From a checkpoint of a small transformer trained on Wikipedia: width 384, 30.6M parameters.
Each number is 200 + 20 x the weight over its row's rms, rounded and kept within 0 to 999. Layers, rows and columns count from 0. The size before them is the row's rms in percent of the matrix's.

# o: layer 8 attention output (transposed), 384x384, rms 0.108, rows 218-230,281-294,345-358, columns 128-255
# v: layer 8 attention value, 128x384, rms 0.0802, rows 90-102, columns 128-255
o281,080,240,191,191,231,200,204,198,226,204,194,209,193,211,179,241,205,216,196,209,214,243,210,242,153,214,194,202,204,197,175,185,211,209,180,194,193,178,241,225,217,204,186,229,184,212,221,189,207,191,215,186,182,162,209,194,214,190,194,178,188,181,186,196,234,197,186,229,192,192,209,220,177,207,182,184,212,187,175,177,189,207,183,174,202,201,225,204,198,188,202,230,211,222,168,221,165,186,199,232,210,192,216,190,216,175,204,197,195,228,155,168,199,189,204,226,221,213,179,198,207,193,209,191,178,170,215,199,193
o345,164,193,213,218,162,223,205,218,211,211,192,176,195,181,233,145,212,204,221,205,170,160,198,160,234,197,205,193,183,219,205,209,220,166,202,194,187,199,170,187,174,211,204,177,210,183,168,201,204,197,176,212,229,244,175,228,202,198,188,207,192,197,189,185,201,212,207,177,191,203,205,193,206,205,211,199,183,220,247,221,218,189,212,207,196,175,188,181,207,202,200,180,182,200,227,144,220,200,203,171,184,165,188,231,187,222,216,211,212,195,248,221,224,207,182,208,175,203,216,211,198,205,196,224,220,214,192,223,222
v90,117,197,242,201,161,230,213,170,202,164,191,210,225,178,182,201,199,180,214,196,236,200,198,209,150,204,200,222,204,203,196,205,205,189,177,196,176,207,207,217,218,214,229,194,219,187,186,220,202,206,201,201,169,191,196,214,193,191,191,194,184,192,194,190,218,215,197,221,210,204,210,185,197,213,223,206,220,196,203,202,232,175,211,219,193,219,209,173,178,217,185,176,222,217,233,192,203,203,183,208,211,193,193,215,163,206,196,224,169,216,183,172,182,191,188,204,193,204,243,169,198,186,189,226,234,198,181,187,203
o218,076,219,215,151,206,226,223,169,201,179,169,178,182,237,182,208,180,187,205,237,202,214,227,218,165,216,230,168,148,218,191,181,173,219,184,199,154,207,181,176,230,217,213,187,236,196,183,198,210,196,187,169,178,212,207,228,185,203,187,161,199,214,192,200,208,169,200,169,199,171,189,225,200,212,209,166,174,183,167,217,197,216,195,217,206,208,219,194,171,204,200,196,204,229,213,212,216,178,177,151,249,226,218,213,219,199,221,233,213,228,199,192,217,187,216,202,204,215,189,188,197,226,168,198,171,217,236,175,181
o282,079,177,224,227,187,226,191,173,178,187,213,227,234,181,225,196,200,206,216,212,195,193,205,203,183,203,180,208,180,214,211,207,166,210,202,222,202,220,224,203,217,172,217,158,183,202,207,201,201,176,188,194,219,198,238,232,184,186,196,212,176,214,223,204,204,207,192,188,182,173,221,182,193,184,204,179,174,206,214,205,222,194,235,200,178,191,192,163,201,211,221,216,215,218,198,215,193,227,159,215,223,191,179,185,179,205,212,187,191,210,151,205,228,208,209,204,227,200,217,210,243,203,186,158,194,201,206,243,156
o346,159,218,160,226,214,153,192,220,200,234,191,207,186,193,206,194,202,221,189,180,194,185,191,188,245,202,198,204,218,189,203,195,246,197,204,199,223,188,191,198,157,199,188,214,211,204,219,204,197,209,220,212,214,188,180,147,217,208,228,220,226,191,201,199,213,196,189,227,208,232,190,223,200,209,195,237,229,222,195,192,165,213,189,180,215,187,199,223,212,177,179,201,189,177,187,195,217,189,211,229,149,188,189,205,206,182,191,198,191,185,227,191,177,184,170,198,174,205,196,208,164,179,224,237,198,180,154,195,242
v91,119,247,185,190,235,204,199,203,188,197,209,188,161,180,202,214,208,201,166,254,210,220,196,177,183,202,217,189,164,195,201,240,185,207,178,223,167,244,214,191,195,207,199,214,213,191,219,230,182,187,194,155,226,191,188,213,196,163,167,211,179,184,189,213,230,175,188,154,175,182,215,170,184,148,188,210,199,171,213,199,214,193,187,202,226,170,214,224,182,203,201,213,192,226,148,207,194,217,178,228,186,200,190,186,206,180,213,173,195,199,197,201,193,227,173,175,201,206,209,212,193,193,184,205,185,218,172,164,179
o219,077,209,154,182,220,222,194,221,181,209,188,228,195,199,149,183,243,216,185,177,208,174,200,217,216,186,183,219,188,192,216,177,208,192,185,197,224,238,162,222,166,223,225,183,213,177,194,218,204,218,211,196,180,194,230,211,174,168,211,168,186,214,192,176,189,217,211,194,187,207,214,205,216,197,202,236,218,230,224,221,197,214,244,178,219,229,183,168,221,169,229,187,194,204,192,166,259,182,228,196,214,126,165,216,217,221,195,199,196,191,171,188,184,215,198,194,186,209,181,213,207,221,188,194,161,196,179,179,175
o283,077,175,188,184,175,212,188,208,187,201,208,178,167,189,204,209,227,221,201,173,203,199,219,233,203,189,203,198,193,201,209,214,199,215,170,186,214,223,206,234,194,186,156,175,206,159,170,211,193,203,204,203,188,178,179,165,175,204,177,227,172,248,206,181,182,203,212,251,189,179,232,188,186,187,216,210,217,200,244,170,254,188,186,189,180,221,205,163,188,192,196,206,195,230,182,192,196,248,192,200,205,187,216,233,229,211,178,201,217,166,186,170,223,197,207,194,149,212,210,217,213,206,201,181,218,203,216,206,170
o347,164,198,237,218,221,182,213,168,212,207,181,215,225,214,222,220,157,178,212,221,178,200,186,168,192,208,217,187,214,219,188,197,196,183,232,197,198,178,224,174,210,191,229,219,215,214,218,166,190,187,190,207,239,213,179,200,241,213,187,200,237,164,191,236,201,192,188,184,225,204,168,226,200,214,182,181,169,189,164,209,147,204,164,231,199,184,188,217,214,225,183,196,197,199,214,221,173,168,191,198,189,232,210,183,171,195,212,208,183,213,226,235,188,204,184,195,237,188,181,165,177,191,210,221,210,184,205,234,220
v92,116,183,212,198,221,225,194,193,215,177,194,206,223,213,190,194,178,181,204,218,198,192,219,201,196,182,202,202,187,167,169,178,234,198,207,221,214,208,217,170,203,190,199,195,219,192,194,209,245,176,218,200,205,183,227,205,234,194,213,224,181,210,195,198,180,206,216,187,154,197,212,220,169,188,219,220,169,218,194,199,205,197,184,172,180,222,154,181,223,190,231,185,228,184,175,192,236,195,211,176,234,205,214,188,211,133,182,238,166,217,202,194,185,216,183,208,177,193,219,180,205,185,192,186,224,171,192,209,158
o220,076,190,194,215,226,198,196,213,198,177,225,191,199,212,231,190,189,178,201,214,174,215,211,186,188,215,199,215,198,189,202,208,224,170,217,216,207,226,248,201,224,190,214,223,216,196,185,221,211,205,211,190,217,209,225,219,170,191,165,204,253,194,207,205,194,211,183,214,194,203,201,185,189,190,198,183,235,206,188,217,159,162,179,199,196,208,167,196,162,212,219,186,195,179,200,183,195,241,239,216,171,170,208,195,239,200,211,178,198,175,221,182,211,196,198,178,226,196,220,181,187,226,198,205,219,207,199,198,180
o284,074,201,184,217,184,187,198,178,213,180,182,221,208,258,242,215,176,194,177,197,163,182,185,190,232,178,207,194,209,194,184,184,205,188,203,213,214,216,190,198,223,173,218,238,205,200,178,207,174,210,183,207,189,185,219,221,213,192,168,172,233,217,190,187,178,203,230,224,205,213,224,200,212,163,207,218,243,188,214,194,164,214,175,169,194,220,245,193,173,172,191,181,171,174,201,178,160,226,228,233,198,202,193,188,224,182,224,181,215,205,203,231,185,234,220,216,205,213,218,198,183,229,199,217,236,226,235,220,182
o348,161,203,232,184,206,209,231,200,203,217,203,195,197,131,164,199,236,218,228,197,213,225,215,232,187,202,197,201,204,200,193,222,177,195,192,198,181,186,160,190,200,226,181,154,180,200,227,181,193,202,187,208,180,211,173,176,195,202,228,203,150,188,207,225,214,176,206,171,198,197,156,186,189,228,173,185,165,196,221,189,251,195,226,218,192,170,231,217,203,212,184,203,214,212,209,231,218,160,153,187,206,194,191,207,161,209,174,211,192,215,192,199,206,183,191,206,186,187,183,203,204,159,201,186,157,178,173,204,234
v93,117,197,211,225,173,250,188,218,195,227,212,186,220,192,193,193,185,237,183,188,198,219,188,192,200,193,238,157,195,208,154,207,187,221,173,210,183,185,182,207,168,211,212,180,220,203,192,169,209,245,210,211,221,182,208,191,187,181,219,226,219,200,183,211,163,234,213,177,203,208,186,205,227,175,186,216,220,227,187,181,185,181,197,225,221,178,228,202,208,216,224,204,201,204,200,199,207,201,241,170,201,212,212,234,176,203,154,183,191,217,226,196,180,200,235,150,209,188,204,233,220,184,211,224,229,212,213,204,163
o221,077,161,188,194,212,172,194,193,204,186,200,194,211,202,185,198,202,205,196,230,204,193,221,173,202,243,171,182,208,186,197,192,203,211,175,203,219,180,208,215,207,196,174,173,174,198,196,191,215,193,160,199,204,229,202,192,203,173,200,247,174,238,219,217,222,192,226,180,204,210,223,186,185,181,177,190,192,190,193,157,198,194,188,234,194,231,201,190,202,243,185,178,203,186,169,205,203,140,200,181,201,172,181,201,218,216,209,139,194,196,223,183,193,200,166,222,185,228,219,219,195,202,197,186,198,205,203,191,213
o285,080,197,214,159,200,212,222,192,179,201,224,217,183,230,225,187,188,220,232,220,196,190,211,186,201,212,209,188,203,205,220,177,184,215,199,211,207,193,211,203,153,229,209,134,214,193,147,224,206,193,197,206,206,206,205,183,164,212,185,260,185,210,246,217,243,191,195,182,197,211,186,195,196,180,178,226,192,193,163,209,218,190,211,220,180,209,191,211,212,204,196,217,201,185,167,168,198,205,229,197,187,200,175,211,186,197,202,219,212,184,217,184,167,214,214,224,193,199,225,209,195,156,187,197,201,205,181,192,207
o349,158,226,187,232,203,191,176,204,219,216,189,203,190,188,189,225,201,183,181,191,200,205,194,237,190,177,205,237,185,205,189,216,212,195,207,188,174,222,193,199,230,199,212,260,218,198,230,199,180,195,236,196,185,196,183,245,226,206,201,132,227,177,148,169,168,210,193,232,204,184,196,195,204,225,218,176,199,202,243,215,200,219,196,153,210,172,207,215,189,162,233,207,203,215,237,211,207,219,166,206,214,181,237,188,194,178,198,204,211,219,171,213,225,188,198,169,209,192,179,167,194,225,215,216,187,185,218,197,190
v94,122,186,180,202,227,254,220,186,211,194,184,183,192,189,240,182,213,230,192,213,195,215,214,168,202,186,184,217,211,173,218,213,184,194,175,211,199,188,216,170,176,206,215,248,189,221,214,234,165,199,197,189,184,216,165,207,204,203,194,237,224,222,188,181,164,210,190,191,222,194,201,177,208,234,175,208,204,193,211,174,230,170,168,195,200,186,229,218,188,210,154,199,211,222,163,195,208,188,197,205,206,187,185,203,180,227,186,193,224,131,230,195,212,185,215,167,206,220,193,153,228,189,197,183,199,223,213,188,217
o222,076,214,203,257,184,232,197,160,204,195,211,191,213,197,226,181,213,225,205,227,174,215,207,207,203,206,183,170,191,160,182,189,212,205,195,155,181,219,211,187,235,171,221,193,174,211,213,166,180,201,178,186,213,213,211,214,199,184,174,223,166,232,241,188,199,196,214,203,206,183,183,194,217,176,180,221,198,200,223,202,195,200,232,192,165,193,223,171,223,168,217,199,201,207,200,188,181,199,164,209,222,225,176,176,229,194,178,238,208,214,227,175,199,211,230,219,181,208,191,236,202,191,231,186,180,203,182,198,234
o286,076,158,214,232,213,183,193,173,215,189,196,204,183,203,205,211,186,201,182,227,230,180,201,210,215,208,195,204,202,199,203,201,205,219,185,207,193,213,234,192,225,201,201,209,141,182,218,158,241,237,188,207,227,198,209,223,198,221,195,218,210,217,223,194,184,222,221,220,199,198,211,208,193,201,202,245,210,205,213,217,171,222,184,192,217,204,207,184,203,177,193,237,217,185,226,203,200,215,221,213,202,268,197,210,200,187,214,206,182,167,189,186,174,190,207,202,182,147,249,185,199,147,195,200,159,203,193,171,227
o350,163,203,200,135,191,190,226,235,189,217,205,198,200,209,179,216,202,188,209,184,189,205,187,201,193,187,207,205,203,228,207,201,211,198,210,223,214,174,197,222,186,202,175,186,262,199,186,229,188,177,247,204,177,198,204,197,193,205,232,167,214,172,192,188,211,202,186,176,190,223,215,202,191,210,228,147,175,196,179,213,232,198,206,210,211,225,172,228,191,234,213,201,205,213,189,211,213,200,207,185,200,135,219,201,195,202,206,191,206,237,182,238,220,213,171,183,200,211,188,191,204,239,166,225,246,171,213,198,164
v95,116,200,205,211,225,241,208,185,179,215,221,180,160,174,199,208,155,198,192,198,158,195,185,211,206,218,205,206,221,187,209,190,206,206,196,237,218,215,221,199,183,240,213,194,224,241,225,198,219,184,201,193,214,201,166,196,193,231,207,200,212,212,180,196,225,172,214,194,202,219,192,197,201,196,188,223,184,222,211,243,224,210,189,208,172,203,199,207,199,193,227,208,169,175,201,191,180,211,200,183,207,250,196,190,201,205,202,226,206,230,198,205,213,174,178,211,209,200,182,199,183,232,198,221,183,202,172,177,232
o223,071,206,191,196,213,194,171,199,178,196,209,210,211,189,173,203,197,189,169,217,205,192,209,173,184,231,202,202,171,211,180,198,188,201,211,188,191,215,236,206,178,181,191,181,158,187,210,239,214,200,239,182,201,216,198,182,174,183,202,160,217,160,200,151,208,200,218,209,177,155,174,184,196,199,218,211,195,217,168,181,185,198,201,185,207,200,193,162,214,194,185,185,208,229,175,199,180,200,185,194,192,253,214,219,195,191,149,162,202,188,186,207,205,188,157,178,173,215,195,157,240,213,242,208,187,196,201,201,182
o287,075,193,213,198,181,201,202,211,164,208,214,241,202,220,187,164,197,234,228,219,168,218,185,205,178,198,202,200,171,252,198,230,193,237,200,190,228,196,206,215,195,198,209,195,220,237,227,226,208,198,212,186,228,198,190,202,192,172,222,194,205,166,195,197,175,202,249,207,181,205,180,194,181,212,201,202,195,219,184,211,195,190,227,202,203,209,183,203,221,223,208,193,168,225,185,240,207,202,231,160,197,198,210,188,225,214,187,209,187,209,190,185,195,183,205,186,221,172,205,194,181,209,201,183,203,199,193,205,214
o351,161,193,190,196,189,186,210,184,216,200,198,187,219,194,213,219,214,170,187,197,226,194,188,199,229,176,195,199,218,145,204,183,215,170,198,189,193,195,182,184,219,195,212,216,195,179,180,152,185,190,177,212,156,197,210,215,204,222,181,225,188,245,218,240,215,211,150,194,203,215,225,182,213,190,203,193,194,172,236,208,215,184,201,194,214,205,232,202,191,184,201,206,223,180,225,180,227,171,172,245,184,169,203,205,190,190,217,213,204,210,199,208,196,210,218,206,212,223,203,221,186,201,173,210,214,211,196,206,184
v96,118,200,210,225,185,194,224,217,222,172,195,175,161,216,185,212,187,227,182,217,206,242,196,222,204,171,162,224,207,189,223,211,216,180,173,185,178,183,203,185,217,221,249,195,197,228,166,224,234,210,185,201,224,234,190,210,195,158,223,186,189,220,199,203,199,238,186,211,175,196,209,230,199,190,198,237,199,234,197,208,204,209,207,187,174,178,226,208,208,178,189,234,221,206,175,192,223,177,206,201,209,182,183,198,225,207,189,240,214,198,211,211,234,213,202,207,224,229,171,231,223,205,219,193,216,223,176,185,203
o224,080,182,159,179,195,195,201,173,183,180,185,221,187,175,222,223,213,194,201,203,188,190,177,180,178,151,184,223,212,190,193,176,207,199,215,229,185,206,226,179,204,226,163,206,206,188,226,210,196,208,216,170,187,190,177,200,201,168,206,193,209,227,209,194,177,205,224,219,196,182,209,211,198,175,201,196,182,176,211,187,193,195,180,192,223,215,171,215,196,205,199,217,221,207,206,179,198,214,180,194,186,217,191,168,178,193,203,161,212,212,194,223,234,213,214,200,175,196,189,167,214,210,221,180,189,215,232,191,176
o288,080,231,198,168,213,193,193,192,191,201,236,218,192,212,233,212,197,174,224,198,198,202,191,186,157,207,178,223,176,195,232,177,218,220,220,229,202,194,212,206,186,235,188,170,193,216,237,233,196,183,191,175,171,204,148,212,197,191,217,232,205,224,201,214,201,204,235,187,218,219,197,202,211,231,200,210,196,190,164,176,172,199,168,166,167,195,173,191,191,172,192,187,191,154,206,139,205,205,166,204,208,184,219,173,191,218,196,182,206,188,218,201,199,196,213,225,190,196,189,211,178,219,209,187,210,189,173,195,208
o352,164,178,218,206,198,213,198,217,215,195,174,179,199,190,159,158,197,194,205,199,207,204,242,226,231,217,238,163,213,196,173,223,179,196,183,176,206,199,180,202,203,168,214,220,185,187,169,167,204,219,191,242,229,207,240,187,196,223,192,192,215,174,201,187,209,192,173,191,201,192,209,203,168,194,179,200,216,221,208,213,222,197,215,244,223,203,204,205,188,222,207,192,183,217,193,220,204,196,220,194,211,191,207,228,213,169,193,218,182,178,198,194,176,191,199,177,214,217,202,219,213,196,191,225,200,191,220,193,211
v97,120,225,181,189,203,174,211,186,194,192,217,206,180,211,201,182,203,190,183,221,187,200,182,207,203,187,210,243,189,182,217,213,202,197,201,224,208,214,183,189,219,182,187,170,190,187,193,208,205,190,179,159,167,247,217,214,197,169,175,208,193,224,164,210,220,206,211,184,248,238,189,219,208,164,167,197,219,220,195,214,211,189,212,201,160,200,188,205,221,204,189,230,224,207,192,163,248,220,192,219,220,212,242,197,198,214,192,232,193,203,187,190,213,174,177,165,180,206,206,154,202,159,192,201,185,179,202,201,201
o225,074,203,225,204,177,202,208,226,176,215,219,194,218,195,194,208,196,199,215,171,202,224,218,211,199,217,194,213,196,210,211,195,217,191,231,199,196,245,218,176,209,161,192,166,198,221,196,177,219,221,220,182,186,176,204,225,163,191,224,207,222,197,175,197,197,168,180,214,229,207,209,189,204,202,198,230,216,217,214,228,214,261,213,197,171,211,220,227,181,234,228,205,206,175,194,206,195,201,158,170,153,167,213,212,225,185,191,201,229,209,235,209,210,184,203,190,247,163,202,252,197,194,205,209,220,172,199,209,194
o289,077,177,228,215,188,222,239,193,187,203,216,195,207,203,223,192,181,190,191,180,194,190,197,202,189,218,226,187,244,292,189,203,187,192,196,182,229,204,225,208,191,167,189,222,220,236,201,205,225,228,222,190,226,213,207,220,189,196,184,191,194,192,212,175,214,205,191,213,207,192,212,217,178,187,196,196,176,204,194,201,177,198,216,175,174,179,222,204,168,179,228,169,199,178,171,221,200,229,168,189,177,205,171,191,200,161,198,207,217,216,174,192,178,200,225,201,149,172,189,233,203,159,178,204,192,194,210,197,190
o353,162,190,164,175,221,175,187,191,212,202,168,213,202,182,171,201,214,203,194,226,209,191,202,166,209,187,160,195,179,139,190,199,198,205,196,205,194,183,168,201,208,245,221,225,175,182,197,197,169,173,173,247,187,195,191,193,218,213,201,208,203,188,207,238,187,218,213,199,194,169,194,164,209,202,207,198,211,191,201,182,194,175,161,249,243,213,202,167,202,182,157,201,199,229,219,195,178,193,253,216,229,209,210,204,167,232,215,182,185,181,196,192,209,218,180,212,191,214,206,165,191,237,215,182,215,223,191,216,207
v98,119,180,185,208,164,230,195,195,213,219,222,203,216,186,218,255,186,185,241,170,189,186,230,234,212,157,232,233,214,198,236,225,220,186,231,220,197,171,196,192,181,186,233,242,215,205,211,216,212,196,216,194,185,205,204,186,218,240,196,203,192,195,204,199,221,225,214,202,200,147,208,198,201,175,197,234,220,187,214,192,205,210,198,188,209,204,204,178,184,190,189,195,211,223,203,196,221,170,170,153,175,210,194,216,185,222,215,211,202,168,188,213,211,193,177,208,177,165,195,204,197,177,198,173,217,212,214,146,228
o226,072,150,192,210,224,214,187,202,170,174,217,192,193,169,178,190,208,221,215,204,182,206,193,212,172,243,179,214,216,208,194,220,197,197,191,192,209,173,213,223,230,185,192,196,185,191,151,185,190,160,231,193,184,183,171,215,148,185,200,195,193,206,216,201,205,171,179,191,180,165,195,199,206,221,223,194,211,166,207,227,227,195,235,206,184,211,202,146,214,162,138,164,215,157,188,220,172,183,200,197,200,184,220,204,178,186,183,248,168,162,252,214,198,187,196,203,207,165,233,176,212,197,216,188,214,195,218,168,194
o290,079,198,182,177,215,185,200,199,182,191,237,220,228,184,198,207,176,252,208,184,184,220,159,212,183,196,176,174,183,216,178,217,236,199,201,209,225,221,225,202,193,190,160,174,204,186,173,247,199,193,204,188,231,176,201,216,212,171,214,221,211,204,197,206,198,194,207,198,195,166,185,200,179,202,199,239,193,167,209,175,202,210,200,175,198,215,217,235,193,173,188,211,195,168,168,193,187,210,226,169,273,202,206,188,215,202,216,194,163,142,192,179,220,197,168,251,219,208,189,215,209,219,173,190,174,236,234,199,183
o354,164,233,196,190,208,196,207,189,241,219,147,179,186,230,212,202,203,153,206,199,216,184,229,193,223,179,216,209,194,184,202,159,176,193,226,190,190,213,173,199,207,211,210,204,186,194,226,171,221,203,196,199,187,246,211,192,212,224,196,202,185,186,195,205,193,223,202,217,209,274,223,192,222,183,177,161,180,248,201,206,183,200,190,219,214,171,193,187,195,257,229,205,177,243,202,186,215,197,186,225,162,206,181,200,194,209,193,191,246,250,191,197,175,207,216,164,191,204,177,197,196,203,204,208,208,193,189,233,206
v99,119,146,158,232,185,179,212,193,173,206,230,234,208,218,208,199,186,173,205,222,215,208,200,195,206,188,190,206,244,182,196,220,194,197,201,193,185,220,203,211,187,207,217,205,179,193,196,186,229,137,227,177,208,189,220,178,197,183,209,184,184,174,216,202,213,197,224,204,188,167,200,176,197,187,175,161,192,196,173,196,222,170,233,165,211,208,185,235,197,222,197,214,202,195,180,211,234,216,227,202,215,218,218,217,214,176,239,218,214,170,206,206,223,206,183,199,202,187,220,210,185,194,179,194,209,209,211,206,238
o227,073,190,193,193,200,241,179,199,186,166,171,222,191,216,196,179,211,192,205,185,193,213,229,177,197,211,208,194,184,211,173,239,212,213,191,179,196,207,199,194,175,219,213,219,176,191,198,157,215,133,208,211,203,202,181,212,153,190,182,244,194,204,238,180,192,203,190,195,203,172,230,199,210,204,192,174,186,177,179,191,189,193,145,165,163,194,198,221,235,233,221,183,170,243,218,221,211,193,181,191,219,208,206,218,176,187,186,168,202,196,163,227,182,202,205,212,214,244,182,210,188,219,178,177,181,187,223,159,196
o291,076,220,195,207,195,211,196,224,218,209,173,218,180,209,211,187,220,232,232,170,165,177,170,209,143,212,196,175,198,184,190,205,223,201,242,192,215,211,167,196,170,228,219,192,217,213,200,170,202,156,200,202,194,187,165,191,181,226,180,199,196,200,191,200,197,213,202,199,181,208,183,234,208,189,206,173,196,157,216,201,157,187,182,170,156,218,175,189,178,199,171,172,197,215,222,238,211,186,141,153,195,212,217,227,195,201,199,206,198,194,207,191,211,192,198,180,182,190,214,217,196,206,189,200,205,219,217,205,190
o355,165,187,217,188,199,178,210,190,185,212,233,174,217,181,190,239,185,195,175,235,230,204,215,211,256,183,197,210,211,205,212,168,185,170,168,220,205,201,220,197,236,169,188,189,194,185,190,230,181,275,186,201,202,195,230,209,236,191,225,182,213,216,193,203,217,189,224,196,215,222,203,172,193,221,208,246,207,241,204,190,223,206,235,247,230,202,214,190,196,170,209,212,222,174,174,178,157,198,241,236,202,187,178,197,229,208,189,222,205,217,202,191,201,205,218,206,188,177,198,190,220,185,204,221,215,168,187,225,221
v100,119,227,230,186,203,202,197,240,215,176,272,197,190,182,199,201,202,194,176,170,213,179,191,215,224,226,190,230,186,213,169,199,228,212,215,189,189,240,214,210,215,191,207,188,217,181,184,221,209,209,179,227,239,219,214,203,179,210,213,162,194,186,192,239,227,191,218,191,187,164,214,180,211,186,209,216,203,196,214,178,245,186,205,164,206,201,214,192,194,161,184,196,180,181,181,180,193,214,150,203,224,193,208,196,219,196,168,157,201,211,195,206,229,226,229,179,199,200,188,163,227,183,220,199,185,181,181,197,181
o228,077,208,189,237,205,201,175,224,223,207,178,200,198,220,192,212,213,177,192,211,235,184,183,180,195,172,165,202,228,218,197,184,189,171,207,176,209,166,181,191,189,238,224,192,219,221,210,218,225,203,194,199,213,203,207,213,217,219,206,195,231,171,180,203,198,206,214,220,157,185,195,229,181,142,202,177,213,198,197,202,198,198,159,214,186,199,200,206,197,189,170,147,209,199,201,194,219,208,193,182,232,191,191,165,180,161,206,189,215,212,213,222,134,215,191,184,182,241,211,166,169,202,159,169,209,225,234,163,224
o292,083,160,167,191,215,189,213,204,223,210,205,196,170,192,194,209,198,203,202,198,205,204,193,198,227,206,183,200,174,240,210,174,223,227,221,203,169,216,197,230,213,206,212,231,205,189,249,229,243,212,188,203,212,195,225,200,215,228,215,212,188,175,181,209,191,198,171,214,195,211,215,194,215,183,219,225,193,186,220,209,222,206,217,195,195,170,161,209,194,194,188,187,219,228,198,191,208,231,208,177,158,200,218,225,199,192,175,215,209,228,186,233,183,189,206,204,220,186,176,212,206,227,189,185,226,207,206,195,188
o356,160,213,220,196,178,201,202,191,168,191,203,213,213,196,187,197,201,209,214,190,177,199,223,191,194,202,232,187,209,150,213,221,190,177,171,217,202,203,230,178,203,166,162,187,176,211,176,155,155,214,215,190,181,203,207,190,180,172,186,200,199,233,239,192,204,205,209,188,228,205,205,208,214,243,199,197,206,219,168,187,189,181,206,190,206,234,216,198,211,200,213,246,199,197,204,223,174,178,198,238,214,204,191,222,217,223,223,200,180,171,194,179,223,213,199,223,208,193,243,208,213,188,233,209,181,157,198,213,201
v101,123,213,214,172,219,235,193,191,227,208,177,189,196,203,211,213,191,232,202,149,198,214,183,200,205,215,188,173,223,167,237,200,221,194,265,209,184,212,184,247,218,187,191,165,211,198,242,184,165,167,205,171,198,212,211,193,196,207,200,189,184,253,247,194,220,190,220,200,196,183,224,183,204,214,217,220,180,243,211,175,213,218,230,246,168,206,210,205,216,183,188,212,190,218,200,196,227,225,207,219,211,214,225,212,206,224,214,202,210,165,194,218,198,208,206,157,211,207,193,206,208,190,181,220,170,242,228,204,221
o229,076,187,209,202,183,198,197,232,193,210,227,228,211,199,162,194,213,177,185,201,176,193,170,203,168,228,190,179,202,195,202,200,242,177,160,175,190,187,167,209,200,208,218,195,178,221,193,161,198,216,138,222,194,211,194,194,215,198,205,173,223,194,220,205,170,195,222,211,172,208,144,208,223,211,173,199,209,180,224,211,192,198,166,210,174,193,225,237,208,181,186,195,178,204,208,200,230,214,203,183,225,218,210,177,185,211,189,169,190,228,214,216,195,168,199,219,219,176,181,205,194,212,217,196,216,178,210,179,236
o293,081,201,191,216,222,185,191,210,183,171,199,187,171,174,186,213,214,174,198,200,185,174,236,189,199,228,219,190,195,185,229,199,236,194,219,205,200,205,233,194,234,219,202,176,206,201,233,145,177,235,195,202,222,214,192,181,190,219,168,188,211,202,207,214,214,187,224,179,178,214,203,214,269,234,195,198,200,166,203,213,161,187,213,197,208,174,205,172,204,224,214,177,169,201,222,198,228,206,157,206,187,184,187,212,211,165,190,201,188,211,227,205,210,187,191,215,180,205,171,199,230,232,183,190,209,216,196,201,254
o357,164,196,193,192,209,223,197,183,222,220,209,213,226,216,229,195,221,219,218,204,225,225,177,219,205,158,206,202,178,223,182,211,162,191,209,199,205,212,185,194,165,194,192,224,201,185,203,257,231,169,221,183,192,174,198,200,202,183,211,204,186,193,195,185,204,206,171,225,214,202,227,189,156,186,217,194,209,225,192,171,230,207,204,173,209,227,182,199,183,196,203,214,223,192,177,213,162,188,214,199,192,185,192,191,210,207,205,208,195,193,192,183,206,218,204,188,199,224,236,184,180,172,212,215,189,195,188,211,141
v102,122,194,180,180,184,182,229,219,187,207,202,161,212,216,183,209,166,202,194,203,232,189,201,174,186,195,202,197,203,185,225,208,219,200,210,187,199,194,203,196,179,194,191,198,218,248,182,223,194,199,191,211,207,223,230,159,187,165,174,188,214,184,175,210,184,190,177,212,178,169,177,187,193,178,190,201,191,189,187,179,191,222,215,221,207,217,208,190,195,152,237,185,143,206,175,206,204,197,197,208,204,186,183,162,216,191,180,211,199,226,188,165,205,188,199,187,179,196,197,150,214,183,171,215,201,198,219,184,214
o230,074,183,202,191,161,190,185,183,226,187,174,235,221,188,215,181,156,171,180,223,203,185,230,221,224,198,226,172,176,199,227,170,210,181,229,218,207,217,206,240,179,215,183,177,240,208,201,236,181,215,197,211,172,170,200,190,203,181,191,239,219,227,167,182,184,183,211,208,211,239,187,219,179,171,200,202,157,192,197,176,217,195,224,216,187,178,214,211,207,174,205,210,213,187,218,222,231,187,185,200,201,210,219,189,158,199,187,234,205,202,192,224,163,209,200,209,223,186,209,180,241,214,198,212,170,193,192,192,206
o294,078,211,223,200,193,191,211,245,217,203,185,241,223,194,223,180,198,190,203,189,187,191,203,193,206,211,212,218,181,223,199,202,209,209,196,206,199,233,186,226,193,194,231,197,218,171,176,230,184,212,201,213,218,173,167,189,212,208,195,212,201,167,215,216,205,218,191,216,194,211,191,205,212,219,212,197,220,204,188,202,192,229,198,226,213,211,205,217,236,177,207,207,239,210,194,236,242,216,210,222,207,186,190,178,188,218,212,183,172,215,188,217,166,183,197,173,219,185,212,209,223,178,212,211,232,178,175,208,204
o358,164,174,198,194,214,205,197,184,178,201,213,182,184,209,194,208,234,207,216,200,183,209,194,208,193,207,174,201,214,200,194,215,189,197,198,195,200,177,209,174,217,184,190,207,152,207,229,147,232,196,204,177,193,247,230,211,200,228,233,171,182,206,205,202,190,200,213,171,195,173,227,196,209,203,186,189,233,194,208,235,223,201,195,181,206,196,183,197,199,247,190,197,173,207,189,170,178,195,213,174,211,204,191,220,214,177,197,189,221,179,207,202,235,197,204,215,178,220,187,238,181,214,200,179,190,211,203,214,194